Each number is 500 + 25 x the weight over its row's rms, rounded and kept within 0 to 999. Layers, rows and columns count from 0. Numbers have three digits each. The size before them is the row's rms in percent of the matrix's.

# up: layer 7 MLP up, 512x192, rms 0.0688, rows 92-158, columns 0-63
# down: layer 7 MLP down (transposed), 512x192, rms 0.0922, rows 92-158, columns 0-63
# gate: layer 7 MLP gate, 512x192, rms 0.07, rows 93-158, columns 0-63
up92 100:486487488513509514499499494483561479546531534568485559489500505504472515495451491474518513505566504510512513480522489529508497546483535502500496515495516482472498523493528459494502513499460491
down92 093:476483485519479475565488495470515540481514520478524555544487504488486537544502507515492521480498523487497450526511487513487525531482520544549486500488491472475539493470515475500505524493519477
gate93 102:506523462473496525429475513485485496483463487476491458544509509509492487513493534484493465507502514514524516444470510512458480467539461502519481512487491476525566512495505493507480541514498503
up93 099:502526506515543497520530467510488540514501521492537528522489548501544487471471513524472508451548467516520528500518474548504516475484527528462485504506477484485482503481517512497477502521481485
down93 097:547517469462541538482516483512482506471489505498495497503484529468487510519510489501465471517502504485472514479478527512509506491510512574490501530505514476490468451555471490493431485480473487
gate94 097:490522497521499477462522508446493496522468484487500531523522506505516467518545525508474525536517485512464493493472484495489509463472527480533501490499529470486487528510466477497521489516469491
up94 094:470558516485500547502482495510497500453519510498469503500482546464518517502528479533494462474537553449518547496453501527487495533507534492478487468507496507490496498502478475496494457493499503
down94 097:520473481511510526523511515568475505467469482556534492497510524492515478466517493477526504499487469503522505511529498521466541475512494552491497477517468518523530504507499502487517506508502483
gate95 099:533497534492492505577493467535502482522534502517478431517493519511463517519515465511534529499536522490544466484506527511521527535482497493523481516515483523518504517492506509513500541521478480
up95 102:502502520519461490511541558474544511500496505525512511499483473508517473503486504477481503491484527469463505498466522473528489479497517523477479522479492490522459490476518452492528519500496463
down95 097:526476483515508504459514558505497490530472527531492511492464497470495489461493497538566482549482533466506503495470468512548561478513478491515507487476515478529502483469542494507522508481516561
gate96 094:499465511466482511485575513521508525536483494493528545528567473485495507517489521493515484520529531471509458523475463506514506507464481488540487503516533483481485502507480527492462508508484476
up96 100:499501513516558496503531497553464519523511487507458508519431520549502499500514534502489441479475491504492492526461543482478518507519486482545426489512467498492495513493520486477544473431505496
down96 100:445564530482501484509518482492498488488504521455472460492500497551473545494541524451507554488485498487510487536464515481492526488486518501484505521516462493526497512489515459506527551504485469
gate97 105:550490467455469517480512455463481491485526499545463483505466462506481497490529482502536525507532490474500512498547515485435460510505532477473475527519499484490472488499495465503519489463519540
up97 096:525471511569530496560502499499519492507499515526545447532521491462535489454481491461471511512506511510494511490444505498498487471520472482517459513472527498476474527501517515556505531501503509
down97 095:453507483514517519515529501532521481537459497501520486509476499505469507466492506516459469497451511489457515480468524502520532506556493518513490492509451521506478445528514519470518485461494545
gate98 094:469476485463491494490468483472542520484462503529528484484515473512493503488534538519528533565490494508494475512490518458463530491498481505508522491423526494526443510486476504511458567494521481
up98 103:482480500522453506531493536482490470483484496461520486518514522502486486491501523511544463526506506485512519512536519496510476506493487477501466532489514502521490543490468468481509463477463478
down98 103:507497522491492498488516520469506525530533464506529494540520476507520486499489524500565481543451518442538483522536510481511524527479472463476454486489463494509498538526503520495481501442490482
gate99 093:486513412483499472455518487530522494514524509503503480533508486501488489494444475471488526530534532551493497506451537456494504519470522505455507465453503527471541485453497451493508533492483512
up99 098:542507521471491506464531484537521503484527536486520503524543503547530538466488459507503445515524469498493490537450506485468498502463512481489533473516493548545550459488466485476534515470548518
down99 093:478530443503488519516482477527527523496445471523483533510491514452459502533490498503526560452512552486486513486489545473499503496540528473480464479491505461460503495480491499478474480531475499
gate100 101:481472502506517469468517467485492479456497531515484497476524444541502542513552523486477529517495532473494542540500488482533502467527487488471524448539507537498486492502489473498495546556470504
up100 100:504477518485494532446500500487489499489458476470497506509517519484497497477465480467514498456531481531471508472480506540513515544480457496526502519460534540547514515481508534514539485524536486
down100 098:468541477461470509522482505556481496515467484554494523547523513538510488511454489541498534483507478520462501496498500489515471485481519521474492525527498515449504479501472503504515472483451528
gate101 111:477469455527527490451499481486475511541486462488540478448546531462498507492489495443538498528500501494514474489515524489536452470518524450489484470545533515502478514509520508520493479473488516
up101 119:474508464445498490499516471504450490490519480496501475436471495481464494493527504508510485541545485508507537542511548498521472515498504440466500499481480492534517528459486531527509461470512496
down101 109:506489477493490502508482491530500477491516512495531470509547493501435516461547524444530527554486533503505459486530527528520427479521463528505475470471504520510477509490499516501480492471496519
gate102 103:512507485499516451516499555472528509503504547496473517515491517481503494452542504527508497503537488522533468499483547530501469531505495448481474440536485476502493535483544518465485509531510480
up102 092:531470461501485544486525520452492502483499499525487550501510500522490524468492490544508454509519499537511510496503515519502448506521474491523545533469538480518505501456475534481520490489549509
down102 099:469520528483481456512509518524500532522488515501501487493487479522521470492496501503522512519441525460457511511551477518497516468515556555500495506521472480508523494537538479509468489512526539
gate103 101:440474487503494444495476490527465510499524505521476494524524541478508578583501468475519517486473521523503515528508480478486528489490505494495504512502513520471497537548507470511494480503479480
up103 095:516498501513510525499449494551522488500490481473536529494466496492487514532469475488491493482464489497486474509481462470507491453565488536493480472510510516507504504530475470471534515476494506
down103 094:453480488510489534538512504524464514527486496491523473461459507500428451507462465500493485495511516515476468470473498508513507498514487570471492539531482514519455493527511528520523484499482467
gate104 103:508532482507519516451493526508518527492517522524522492497530495483497532515504523450465502562559509518543508518474470501518510497535494496480460503478516495501510484471491533528473544498493522
up104 101:542500559453516550536562495486464500475503511485521509501470530516488533458545523503534516515464497517492493508495509508499503496490547483503491491492504480533515492473466478481542481462506504
down104 104:505495547479469535534537500513480494528530512508547476517510494486458503520486457516468482454506467490482513495513534489471524541490480501459489535533492501514495508518511549421505509505480506
gate105 106:498491479472502504517509462508493520518479495532472451481497513514537525488492450492506512505492489515495496491511528513475520463493510484528524489504441500474522529487507511518492482488482523
up105 108:518467503522456540543478510526480482491504478460515516420549502501514501528483507465541491489469462498537486496524487506487534552490508519464547478489515547522526510494494524488520515470480487
down105 106:512502505450499516520519504494510505480466482433486521441521495509471456462529540503477502494456449474526499509503506458529481543526495510459492507489557501513504530530478505545527528473522457
gate106 100:508494538524515440538477480526513471471485530532484473480514527469548523496458484493502511547494524491505521492511485530496498493514531473492536479550561501480466507494538499514441490532524498
up106 100:524495544501484484485497512530461537546486481551527484486519574508493488493479467490514499543486482539472475513503522508485507491514522528513522474525506511515504449511496530492498496500500492
down106 100:507497497496478499515501543522525501517477522486494482493506508452537529472512507484444446505524473520491514436491558463490465518500465452527472490495511503556513482497484533515511512538490496
gate107 093:468519544451483496483508484519518483459476465504522490527507486522534490492449504466489478503512499530515504488536473466511450499494521467495458553514537500504502546534488499517480486509495499
up107 095:511508561486497538530504483503537507504512496528504476520520514529557519470467549511493431472481522512527485514551488468548468504486464470477497494518510502537469498545486496482533462534516495
down107 095:481504498479544525472461480501438553529512525487476469474527489490468505499539546490534485516462510513501490519508529494510520520519507531502497495480535508471523483450516511512481508497532466
gate108 105:497454545423531508494509521498471500442502496513514516505490508512536493532520517526515534535492552543503461499489447538510512499477484449514475507446512524446505527478531533468473520490438489
up108 098:486456510477506499493497492503525490506519494520513495474540511473530481485474505520543487520461497527492478526480512517471477515502476524488460547466481489484519471511512499464482481545507510
down108 100:475500519486522496535482456513504477498511446479481517492521489492504503484487495490486477496550464518506462505524504502477487518506526494487462466492516516459509503530540515514503487496505498
gate109 104:531443499506452466476521530521529527539556525454499515499485486524449531516492484536516499461508492515480499482443499503514478528526515479458490488499513518479503522491493464517487480480513488
up109 104:505468517489518513546494498524494522453486512452497517452512524499490523550494492503497516498512522535518496538524466515476452542469497544491540477495489503485510497489502515491518478501497526
down109 102:506454493482477514477471464473475502561488513497499512481486467515478474509527501501518528491535480492492506494545501473513487531519501514469520475474462537452520509493496508466487464502469480
gate110 094:469503467516492535502508486566488516496494508466507517497516497497482476510487500569543521532510480466519479496548495524461522521520526506495513509480488506513467556477514494507478522447460540
up110 096:470500548503538522514485496422538538485486446474554470505514498515507501483520552478492465503494458505495491528483524536451443481500514500523525484472556516514488484499514509495502471504498489
down110 098:525508499498530523470469494503513480483523529492477519443519503536524511484494502503501510495451521482474520489505537459531511504507529514493469501518474463529525437498514497493502478476516523
gate111 097:479465503497482479482498503513516477512509530495474494506529484493527498501498489545513483462479503521540512515542441581514470508525488535487467497511514503512481546465562513496484516528486512
up111 099:496506493498503539502509489468487466488483499537489491496493450494550496524497529522484480513464526500482454506509531487529510467533497461487488552454490532480498480485511502476487512537533475
down111 101:479469514476489493514486510506516487491496431504496526513484496530475464477524497460537495542505471465485527518544536507501467498524503506489475471475510498506518487530513509522506472505477480
gate112 096:487479524496480480501526477510535482473520515527488468555504521485498516510497489490487528500528451502513541551512464457515458544471524509540545531497519497515510474511487468504551475525470521
up112 097:507539529465491500460547488472502477511514492471470463477479522505489490541524507486497519484483472438516508540491519489458485471506517503525507508509473510489497529498502477501489520510491434
down112 102:441492462523502509499500518458498521504490509520492486471479464507520525493534489509461469446515479508493480531492505514502525525497459508485504472501476472535499498458515503449472510492512512
gate113 100:516534476473497482513509523500489524511522517486495526498492483487494495459508496496505536480501525519533524528508528499494482487480506536496453462515479500511471496503512550474489499502539500
up113 108:458504501537446472512449536496445474518482479505487515500504519481507509486473517500496475480505505511486475498546565479470504460525545480503487547491523470483528464431471500466473463521486510
down113 103:533509506524500470550497553484514490508492474508511475483500511492518442504492502475524499553530530521527506512522524497493528461529484511488475482499474516521519531505494453512535498507495526
gate114 091:444480575468520493497512509500515513490482493509546471491492472497496498454516510497553504502530479532497525512491501497477469530546457494489521496509508495513481513526497528518500538493533514
up114 092:485505493505473518500517517543487468477551485521486503518478457502436504478541501506515533490548497470500503527442542477547519498483514519523513512499504498544525499512508524486514533532458495
down114 093:496508528522543515514448455479469560483473497506482518483505467468535482487465477478515510507486517507480482466519475508493505502556535486523503505489526528513523563495445476500458464473492519
gate115 108:520519486513437514480501508504522484501502488466479480471514483490482528470530506520474478471528446518522515485530492515522472507483505492529516495514491538489523491530472506487482496512512442
up115 100:466491438485506496508479554497459496497481461501521475525491507503480478531503502523463477553545521497460494474516495512525503510540559499501527508478510516511494551505502474522477500526519517
down115 097:512477504451469485487496440490477512521501511496541500535518495504524495460511490497499525469491492477517489479504484481549504518513488478517508450532487504493490495477501517458497485517529471
gate116 102:524522468460511499500475498508478489497433454505498480462539513498526519502513487514491520464505470485502507513486502538468506540465474524529493458496509503500521487499528530522475496527507496
up116 104:501495468504518499511552536506527503482467463515532528480525532466541509469490506483501479514512481501543521531475545479516455513511527506505484498484468539538496492478518463502501528500498498
down116 101:494477495509521483474473507500501474455506466489528494460500452510532492525443480523524478486473561503497505508474504484520538483516524518506488501489508488501491543462505499470484491516491530
gate117 098:536527503500470463468473463475482492494540468489475476476535536458483502522485529493486536476489460532545510528463511500457489503513513499503505486514505489457568494528535507500536508516509535
up117 100:495511487515502488469511528501505514530504462440514531510485498482489507459486544481540527507491491536450483468510491477513496514537496502461500504509531434480513496469507484533463474522512485
down117 102:534490514495493499491490502469499531481497498554473491462507520505516522492454532516531514496515464500465522512522472475536528529490496491492480472510539528503494497484499490494542462504490465
gate118 104:483484481512529468500519535489506460478502516517513500467469479491485478465501501511509476446510477511479495534552514489508504536499535527496508520496446496488509524555535484499515535516512535
up118 103:544460484513503498525450576504481501508516472518589493509562490522498502466528465511531486499510503516514497499518517501477510517519500518472511547481456498523517477528517525506489501503540496
down118 111:522481452482511525526474481523521457481496509493495480536487497523473471522511506494485507475539502528535547501488495509489497494513527528507497521494448480439514488529497480477492477536505509
gate119 098:487506506519498514444509539523471516495518493532505527529548516561525494477471489533454507520511488510490459503530546502481450447483505488535513501490508478509448507474485496481485486494488501
up119 104:519470545500498540484508574502529495520498475539489549527533515506532486504470495534513510494540528545466478511463491534520490533473512485495532520496488501458515525471496526468483474491530498
down119 103:499457500496488532473455517566525530482499510509479486457512503500501483494523500517552528495525494515445551502549509545521494488493474520456476524486531527486492513516480468541524426489490467
gate120 093:499499476495480519517526526511453520482477521484467476475547475486530443455510462497457499457477487505522489492534474489506464482499523467488469520474493488508552545539479492470519498498503500
up120 092:492457521505501512551478507490487498507496478510510473481506482524496527500482507529520492511444458526445477498520476489490496523495496476441508532501485536488484497466525497487475526469504476
down120 093:489452503452545550479498485482544471491512537442497475493501449517502521521450518515460483492482479528503502524501504456497496497490507523487528514475530474489494489524499516503520481525533460
gate121 101:496499538504505466505522487487496454491509519479512461496485535530501469521533503515499493489479521530442447531520503469547529518476518511529494527524513524463501487476504482512481493509508509
up121 107:478496443503472484535505527518518471490488463482471504505515488473492524522533454444489469483501483471576506522514498528477507513499467490517550491508452527493568496518492531488490499525502403
down121 109:502506500528512482504540483475504509434496486485473452499520458505492510519478496493534522515497464516496509509514484476434543468486525531512526533508502515483494481526496490513515519512460423
gate122 105:478481496490513502508491464483502526489507506463491519473479495511516482500533458523482463511462476485518511487499508501472476426549516507480514440486524511490500508485496531505505489474482498
up122 100:475490482484507477535547484470522510479558547469509519486483539554485443508478486501488501520481528517478502514497495454448531486511497515527507494537552510501535491490464508528529507476480527
down122 100:562499486500516514523498567498579536491539502502451527524490500511531505488479472509483511488528500520512507492490504492460501488458480509526513466451520471506479491506466525535496558544527464
gate123 098:452470535523485503469477511491503502476533525491500469519520519497524489455480474527517474516458503473511475504505511550477463457537497494495503495485497528510538535470538504525489489507509479
up123 097:486533489508465517493488510516501470523512508515527505521513499522517526459545489527497540513455547498521539513512509511502487493469481458492507501500527511486489480487519496517501497493493494
down123 096:503470506501497477503492517461493518458471517517522490507497480541479463511529559464486499522467520479502470541506528488516489484451458518521504495460520533478501449460473533538506505505472504
gate124 099:512520535511473520486484508498506493496520449531543477489479503544512482496580545491474479532490515553525526493489536469514460531539482486507486505486547470482517496478497472505521489467486487
up124 098:493515476493455499489514484486504498470458515467504486515488461509488531492488492436544499477463511427525511511529485535477506456534511544570481579463494555500518505511485508493545513544534483
down124 098:484506475520499487528479507463477513478482537474512523509504492477469520557488533540511493520506521472514493517498493544532521490476494495517531474531522550483484466529493505540497522514497543
gate125 105:513545503500499517529531500536493462474541509592490507478517520514476515503496494529530503490510499485505479484511524460515489516490510549538523480493509538478484527518484484518465559490495480
up125 105:534500520509488483431513515504475506570538496504488410520509505500493497478543466524485522536500485514522503484482532505505498520570542497501517462520513539501442498477509526538535529472526510
down125 101:482503505476508501531538511482471502548520496506529487455489509506556466511557549502495545516519509497483494515468522514524482456532517491417489501525487479500498511500503512508521477469487505
gate126 100:474500499502511516482474518502536501484498469448525503506477474547511514524509503492506511474510442509487462510494507514547472484496483518506517481531527485554495512474567564449490474489485465
up126 091:481470514475489535456524515487534510509500487508551552496498470562477474492498495479477509484522490502480485538533500507532525529489510524495517541499515518555507516486504537480475480517515454
down126 094:503491465486550529527473512471511527473512512521497448479538506508506476546528510484490520474482474514496544503473530512483503509511506504459504502428493485513473448512506523491485552494511523
gate127 101:523457475530494520529536467495515500496491503519511486495474506504521484473541466501525540496524452458554494497526503504503477507510460474564457469505491511482521520526510502490521484516500497
up127 097:497474484506535479541496485500495531476517532514506505438463490466497564543508508489502472495496537512557490453519478506511499476503462528465504474548495478505514523523506533523489500530513497
down127 100:508468551482539533496494503489484515524527494512506528499520567492490519521516480479493562486545491505488495547496491502480505498478442454534470524488502536493476527545503482488514466473518493
gate128 098:471486497540484510547493509513552538480513529471475486470550526486503488464486470490483465555502455497522482514518502542450493489471532476508525483468504462502474476490512531479511559471486523
up128 102:517519534491507507525496443474512466548470459516520493495514475529471506506510505479494524481526524491491518514527482477521530506472458509518518514463494534484489464539500476519496471500511461
down128 100:458495543524481495560494511489481496509500495496499506480481479489476517484524470472509504538490454460479514507484461536519494523503494510507495479467504578530469490532498502489537479492483541
gate129 098:499523527521521477521487489500508527497483497540520529531479483510490499520523520506539475518478526469465484512515524491498486490496505454529452505510445477502500536498495494566469533485497475
up129 106:464478494439457513487449520506512482496524507471544486494521512487456479492477477470528501483490484528507493488516531495521536526532492533492508479475574451489487508517523496488503496517502531
down129 105:482463519483514492522532513490531537520521491506533490516484542497516487505473531463570485471468512528487446522554521510503494518496487461514466512507458421477549488462503470550498528499462467
gate130 102:467489521479524515517507499439524494542508505512489516496484536472508490520510494527460482492527517480485504505516512490435486447485524509480547443465491499504505524501493461472522506473525532
up130 104:495553506495510493476489522500472487514527499486477521469507487503528477501460513501498460489527448491480459506503535491523485458507532466554524526483479508483476543473537506493477561527522489
down130 105:491496483524485511474516518502485535491485472525503489557475536500470550484499460459507514481496511484549517475518505506492487486490517476507509514523484524499504457520510502504504492497508482
gate131 102:523467479468449493492479510479510456539538456509490523490489494529544523524489490498481493489490514490482500531482495529502473481497477484488503516478490514509478495478501496470517436461510503
up131 097:495481488504448487512482490501517470485510509503475460486489496526550502490523510478511518503491551488474522516472496505497528553496545520539503468490467507484433492517482538494491489515481451
down131 097:482535455523480505486491502486486490479509513513530498528499474540523508485479478509500497556453495548481496489506519484471500514473488510505471470486514466487501467483517527479467496485476530
gate132 098:481525466472501473471470498513478510516531494499560503525504473469472499524468489492519494488513518495542538496508505529523504502482505534506480495450522500510531512428514529517497480477522491
up132 101:476509527474509519504519501522512510518494495465496482500511492495530493522466488504436444500509486523467500515490500514501441469501521461461552473514475518470462524493473531485497530500492496
down132 104:483497470492490474453509446549515534470531502450497442494495483511468528515466516468462511504523488519452484535487524518455513511516502490514525550524482490486522490535499502489486493481540495
gate133 103:509529535516475478486477518461493507476484486541507498508506529517533432470485474547509519523504535491505516477521526486466498511493503490472467506498502489464484550520562485497497496487513519
up133 102:513441480513489474499499470489518511483514490525544499536504515500478503510532485488527488507475501517547551509475539445499540494525515575500533501495507491511496505493522512500505494472531495
down133 099:503506473535504505519539518503538491479504491492553494527489519509479543497519493491481451504535501511498491491480470501514478508500523495485500506533490448506508529491516533488454486528491485
gate134 111:493478476470489433517485493489534507531488498530534493481497524497509449474513475490513499479538495454543502437519523486464518491502509501455471506465478478541491508506456524460493498497482494
up134 103:489501547488474502466466508497525569497512496555480478488482530431483535523490468496493503456495476516507555502501474505505532493456491523518511454486485496512482529538500500526466479508517472
down134 099:497470481516526518520504499468526497512449463462483537525511515505504469514461520483476503520467534515494519468505515461467467490510485503498459539487449535516553450495510495474486474478490485
gate135 090:534526496488523478527487495520475503507480512508502480502494464475506492516470521509512530471504466521452505480503502506505467516525509508457496492511493532483578493559535524484476503455499498
up135 089:518443477458482513500481540519508520505465512461518542456534506469477547495520492493469531499530495508533463529492503477467508503492516535563472490470497489476478523541504530527449495498465505
down135 096:500537456514506477482503458514496508526573448516489508503494446485490462504481497484517490507485479509460504454509497496563491532470476486477500491483500479572540491515512465481484526458478517
gate136 094:520493480490562528487506504526511513543502483469510476487516541538505510441517471498465515520478478472533530447461497529499460476511462484526498493478497489485531476494497493513473488537541515
up136 099:486498495485524477515461511528514513479508496535508469490486494500477476541504493468519493506507544488490536519516485520519489566509488508490514501552513492453482519500529486546506469524433539
down136 099:502508519513516511495546511516490525495450473505503496512513474455500551503491535493478512511490481448501506502466520490471494478536500520513496502434542490495496517475515475450479515520513466
gate137 097:498529508482507480498491506571506454452545451488472498509485467505504528536535502497469487533501500489499470522457503495527509491502493497487511458494450509468472491513464485515482468519481525
up137 101:488469516495486507531451498494519495513503498525493544502496487464488515551517515478499511510551499521500484523484467517530517503483491493491496503505480531539461498503519515466513508477431455
down137 100:493517489542481512529491445511548524481480485470552522473502499495471529536492524460536505467501531499540489508495506490515463513515506508454503463535486512480533489513507490490484517540523511
gate138 094:496552514511497508455518505458482513513559445483532511515489505469469508455517501489450526494494466504508516555448490524500508450508479452497490493504497492462533529510534503506499533508470513
up138 094:524508544493490506484460482491510501497467476453474477493444498496457475494514517476552525495494514486529529472489476502482508488503506515515497502556520517448481498521535519502467476506472470
down138 094:522485520462479478476491523499482467513474469518477500554509483509509538507465465483468492509486504467477473475497531446522522516489527495484473487495514486459537478528537489480487514506485511
gate139 097:453497526516514518518495509522543551509518498530481512457513478516521507480498432502556502500471495524510474477467483504483543517560483495483471465452527496468508529498507537475493494503517521
up139 091:559505447499523521519515510524520522503544496526465521518502491491510493506506455534510498532552498501480489526523487520465513490516484489500447531484546464478554532512487493468494476475531534
down139 096:546472473475517511506497534476529505483494455512535503497512482518463473544507486516496457539518521466513502509552517505536524480459493496505466548536497447521502480457514493522473536505477501
gate140 100:494420480497523488469512492422569498525468524494487510530515527515492483442497480489508489508488464512506520499492524423510498496483498494472491483506464481523520492480443527524465497483493503
up140 096:488505493483478484470494514531457478525517481481499501479523490448546506534495502506512460533496489517518526507465495502477487452517499494472465507469523522497509494501558494498506534529491540
down140 097:513500466518530503557523488512502495513515518510521505500429445526511586507509496478513520538473506450509466461516493504480556491479465507543523501550502502475511497465513504512494497486526506
gate141 102:489494500495492521501511498528495511507535528496500509455524476493511536533549469472518491457517539547467491457487493478478501475457558471488471465531540532447482498510548491544520487545536505
up141 108:524496480520531496498495482496504525462533521485484541541510485478498489455489512467512504485463541516454480470488548539437508507509512510476510483492515487531506491473498487470570483508471516
down141 110:473511517499563528496455508523520471497482481525519497539520519474480497501505516513509495515514512531518522492512449499489506513501500506473504515457534488514495456525526473463486517506463492
gate142 099:450509499543522527484489491504480514509485487481527462472520448463471482510488490525473506492540516484485524519483518511468492485537560527486499495512551517495489488490507506507526502512545504
up142 098:528445502507447500504543486531527528489543513483480481495544518514494504471543508512489514540532477479517505504470509524589514488531478505533510480479459484525499548512500484500441529521538473
down142 098:474517518479485518479479498514436521486489500489499507489515459488502443468518479505519526506462483521509492475533550480529561523486486491532468474517518469527463468513498511511503451503525520
gate143 097:487461486522509502462541530517491505469517498526504508532492524532513509503481485487527497497470483535456494523500487532507505503528511528484481520499489431504478520480502512500519568541508514
up143 098:506491504491466517520524527497518495472500512518487516506474507492527526504473462454522484510480519505531478522492472497445499542494514515521462536508517514502537461531479493465462476469513476
down143 100:496550486512449495497477440489472513513499533503484477489492482493471508495480469485459520481535511487506488482473549536504481492514499500485491493493502556457494467477478451514468438508482507
gate144 103:488472466506485471443470521526524514519514501485505495476503511482444484496533482501442535548505517511479474513495529505511469514519509483477448474501517506465519479485531495484503473490504501
up144 097:531479497495495539505563513482474505481516536489515509483522509509505470517498508525468493514465563472458510540539468509479472498515493534519465524471494497471446482505502493512509524521524555
down144 100:472517536515525499523473508468484473510434559485515493526511487528524508473493523521477519552499498490519479515492490493484511508494521506501540522541480491524533502510461518539495476488463496
gate145 098:499491514515496515471485439470560499474492493516502486521495545518492500484472518466522509454460516474482501494518457507507483443512526481506488500509519498477542487468536484514529478495462545
up145 098:549509492487523553483510512516528539478508468524516505503522526517495491457491506497523527475465480486472539491499497504515506416527494504524544474493499526496494462470509500563511525482492511
down145 097:535510469470517539503510493540492531499581499532504500495530499500525506501511500512483511505518495515505517476475505505518529477538473522518557512486491543520487493477471505564512538483543472
gate146 105:443536486444474464496499505492499492516488527534496541482498527486522496492509485490468500438497486537495490523484504538523510516481457507524520494496540507538510531532488509514502473512507480
up146 103:553471493544522481474502466511469507492539483494519553528504510513514483526503534483538483511516460454524484461545496505504510515470500501506507502480520497470559513497522477486488554503450512
down146 099:474501550506471458510474524499528491473512518500492486493519518537515523464496473517516519494486478535485508510501497511514487506496517518494547503522506460555494476512530507481531499510505488
gate147 103:475510483488481466510483504470497492481545518510490529445494489480480492537509500496497471477491489483521520483489496537504495461515565528531504513501518541438494527502531519495466518533497534
up147 095:476530514499491493513484506493499500514486511532490463491506475485514539508530460527505507506555454505507508474480475525546528504484509540493488461462494525469493530503468536494520501507482493
down147 095:488474536518478497457503499479463495475523532495489523491564490509513483485503497489509519496499478486506501489441506520471509444474484496541515521475495565449482473488488514481475493515495494
gate148 101:465467483553493509497477493511493484478477489500509456449487511502531486488519541469496529531493494477522511503480457467532488536540492517504473516542517487490486514465507477506482510483491508
up148 103:493505510507509475483486509506457468517474492503512517510455487507520459489484484461462510470536516496466505511467509474516494468538509493470501470493549520523461516500484495462510478495503534
down148 098:481530489520495456486497481496525524532491458519536483484540493454497506523517467537506481536472503520510427517513496495487522477492480514547484495522503508505493513487521507540487516486499504
gate149 103:487487523520505489466501519447522509493488463500447448514472498554506481508505487569540514515511485491466477541477493481529524512484456470492467513501509463482508449490514489561488546543447465
up149 102:466509517490492468507486531516475490491470428505461511496476520521537486496547514532462503505511478514478535563451542464483513548532450442496528483494464498499511507484485498510491504506465496
down149 100:492535470496469492530456495478499515432447473481503513497483518488505514520528444487450453506531498515506533520519508504530504483478504520490505481517521502564494475481473505512473542506446519
gate150 099:486444504515510503524505552455492459507474516529508518486499463492534471464512502515455477510502547496485531527506470534527506476470486477499516511506482465471472500531484532484496520498488487
up150 099:472478477501491542482502500487535480523507507503483517485477519558483487494479558507470539478520483518494442529483450495494492511508535496520501498517518502489491472506499520457467509487542465
down150 100:489497491468487509515491502507516471542551519499505523522484468491474475504466548486479467508435539469506536534499517475482498504503494474459447479506504502477508501509540525541513471536483449
gate151 100:502507479494478467512467469513484497518555530557502516475536513487515491505547516524478523446493487545488469486526507510501497479521486509522485536481540472500571541526520494517506486496464520
up151 100:506537480519481544501528468508533523523478517507480514514516510556461479539488494492482517509511559520499483479511496506513496460436479480465496528415522563476492467475504546477464531450500481
down151 099:463511511488514477504534479468468485485538474527562503486512479464493477480518508516511500503513475485500496500458454511479539507443487517488540459499509476474508484525511542536467522501484500
gate152 103:501486462467562493469497567521511532528536528488489461468477491512479581554498464544509493479513498512493523474478499549462463531477536512483472452536481514474499510522453514524508491536493440
up152 099:470513528565483510504469484519482491483480500512521530538540478506492480473483557445472481490448538476472504510514527500517479491497496535539468541480517553505548492508465485474471483497522510
down152 103:504511506458530535540499537522532542492484533498488485485479500478481554504502408530511507527509488482490524488466469515508500498479528468501500485474478479479468536508502509519482501506471486
gate153 097:528530532523502476557525482532514553498484534491520463535502497523518455520476468505455502494496468475506477493478547511488507489513466457476505471525480530519500557506475500468491509527487513
up153 095:490496467509511516488473496468519479559458499478462496465509481519491486538459458513510497512480504554513508520519482496495445512483540450480537491479485528523530482510544499453530484514449506
down153 095:497514476488477486500470469547507504503524553494492557508502526468516476506494494491519488490486503483452524480468458541511539527555515512535469506523491482469532527469481471505512501496468472
gate154 102:528528500527503501503485489538497479466482502482508496477484482532466513585471508501471501515516469499515494468503509475469519504496483540481496505522478540546504518481534507481483485537562505
up154 096:471471507480500461520493510499488468536484515492500524538521517474508519481494498479485455493469488562463463479536550543493462486544528509538544510470518552491507506497474516462509501497499454
down154 100:552491479479517500553515501545478492482465506466441471450482521540504495537507469516478527500532516478513501495512466504483480505506478507499456545516522507522499490502506497548517508499524531
gate155 101:484491454493497488516535516507478521487517541502461506510469508504500484498472534455481468478495541457478448490477526556510512442439531476488465516569523509512445490498482485476484495460477504
up155 101:436527501492487534472493519486490509515478500487480487425524512492540498500503493475549457479540474497527453534521466474500479465535461481512480491491531482502493540525483523513522554518499520
down155 103:453499494486508514477523503522476466555479500475526492459492519530516507493522485462465483466497502504493477526507457502517488485459484479474528440516480486505476520506513520482502535551483488
gate156 103:526499471469510521473529462495494465491523501500472519518466501478505534477548467490478488551507509495515525535476478516477505465506549464500480477496479454516482543502477473511507524503557495
up156 103:527501508516523517500531544534525501498490502518492484536500519534476513480489530469486508491455482480512499531518485465508507490501514471501445502506469482508453449493509473505475513520519512
down156 104:477510466464458479503498493529505503492506504498515503569469483480475484529521476557508508468489508442514522513477483482508494477504539478501476522531488516527455500483496519534504509486453500
gate157 104:502489477541535539522463533482475528509537536517477461532492542480510494483532532506507464517437461465474526544490540466469489473463506471492539495501503462504574509498495494501552471525519475
up157 107:502494554511578516558497519507483510533515489496490445473480528523537536494517502517491449503456507477442504518489489477489522537505513501483532487504506478497542506526477498493508512504501501
down157 109:503515489504504506523551497505491476545496519447506523456470492509513520520512474497464497503547529495498479501508468546506514521528498504524492474493500490517521516507451499497468521530496487
gate158 094:471487471474494502534475490482539498462537501455465483523458511440485471522510472511476553491475473477511485513465510534478475521486469505527486511484547497480488496518506512455503558519490500
up158 099:556563525548539476527539487525491497497494500488503528480484482463519502518548532549529490524465479518504504486490518470519539494520513530491497461446493481534494486479508489506541500489537491
down158 095:517489484494532489504519552500519541521584478525517504544557507531462527489515463476530475489572503521510504495486514497490477495484525467463523472545467506482513508478484454503495530509467499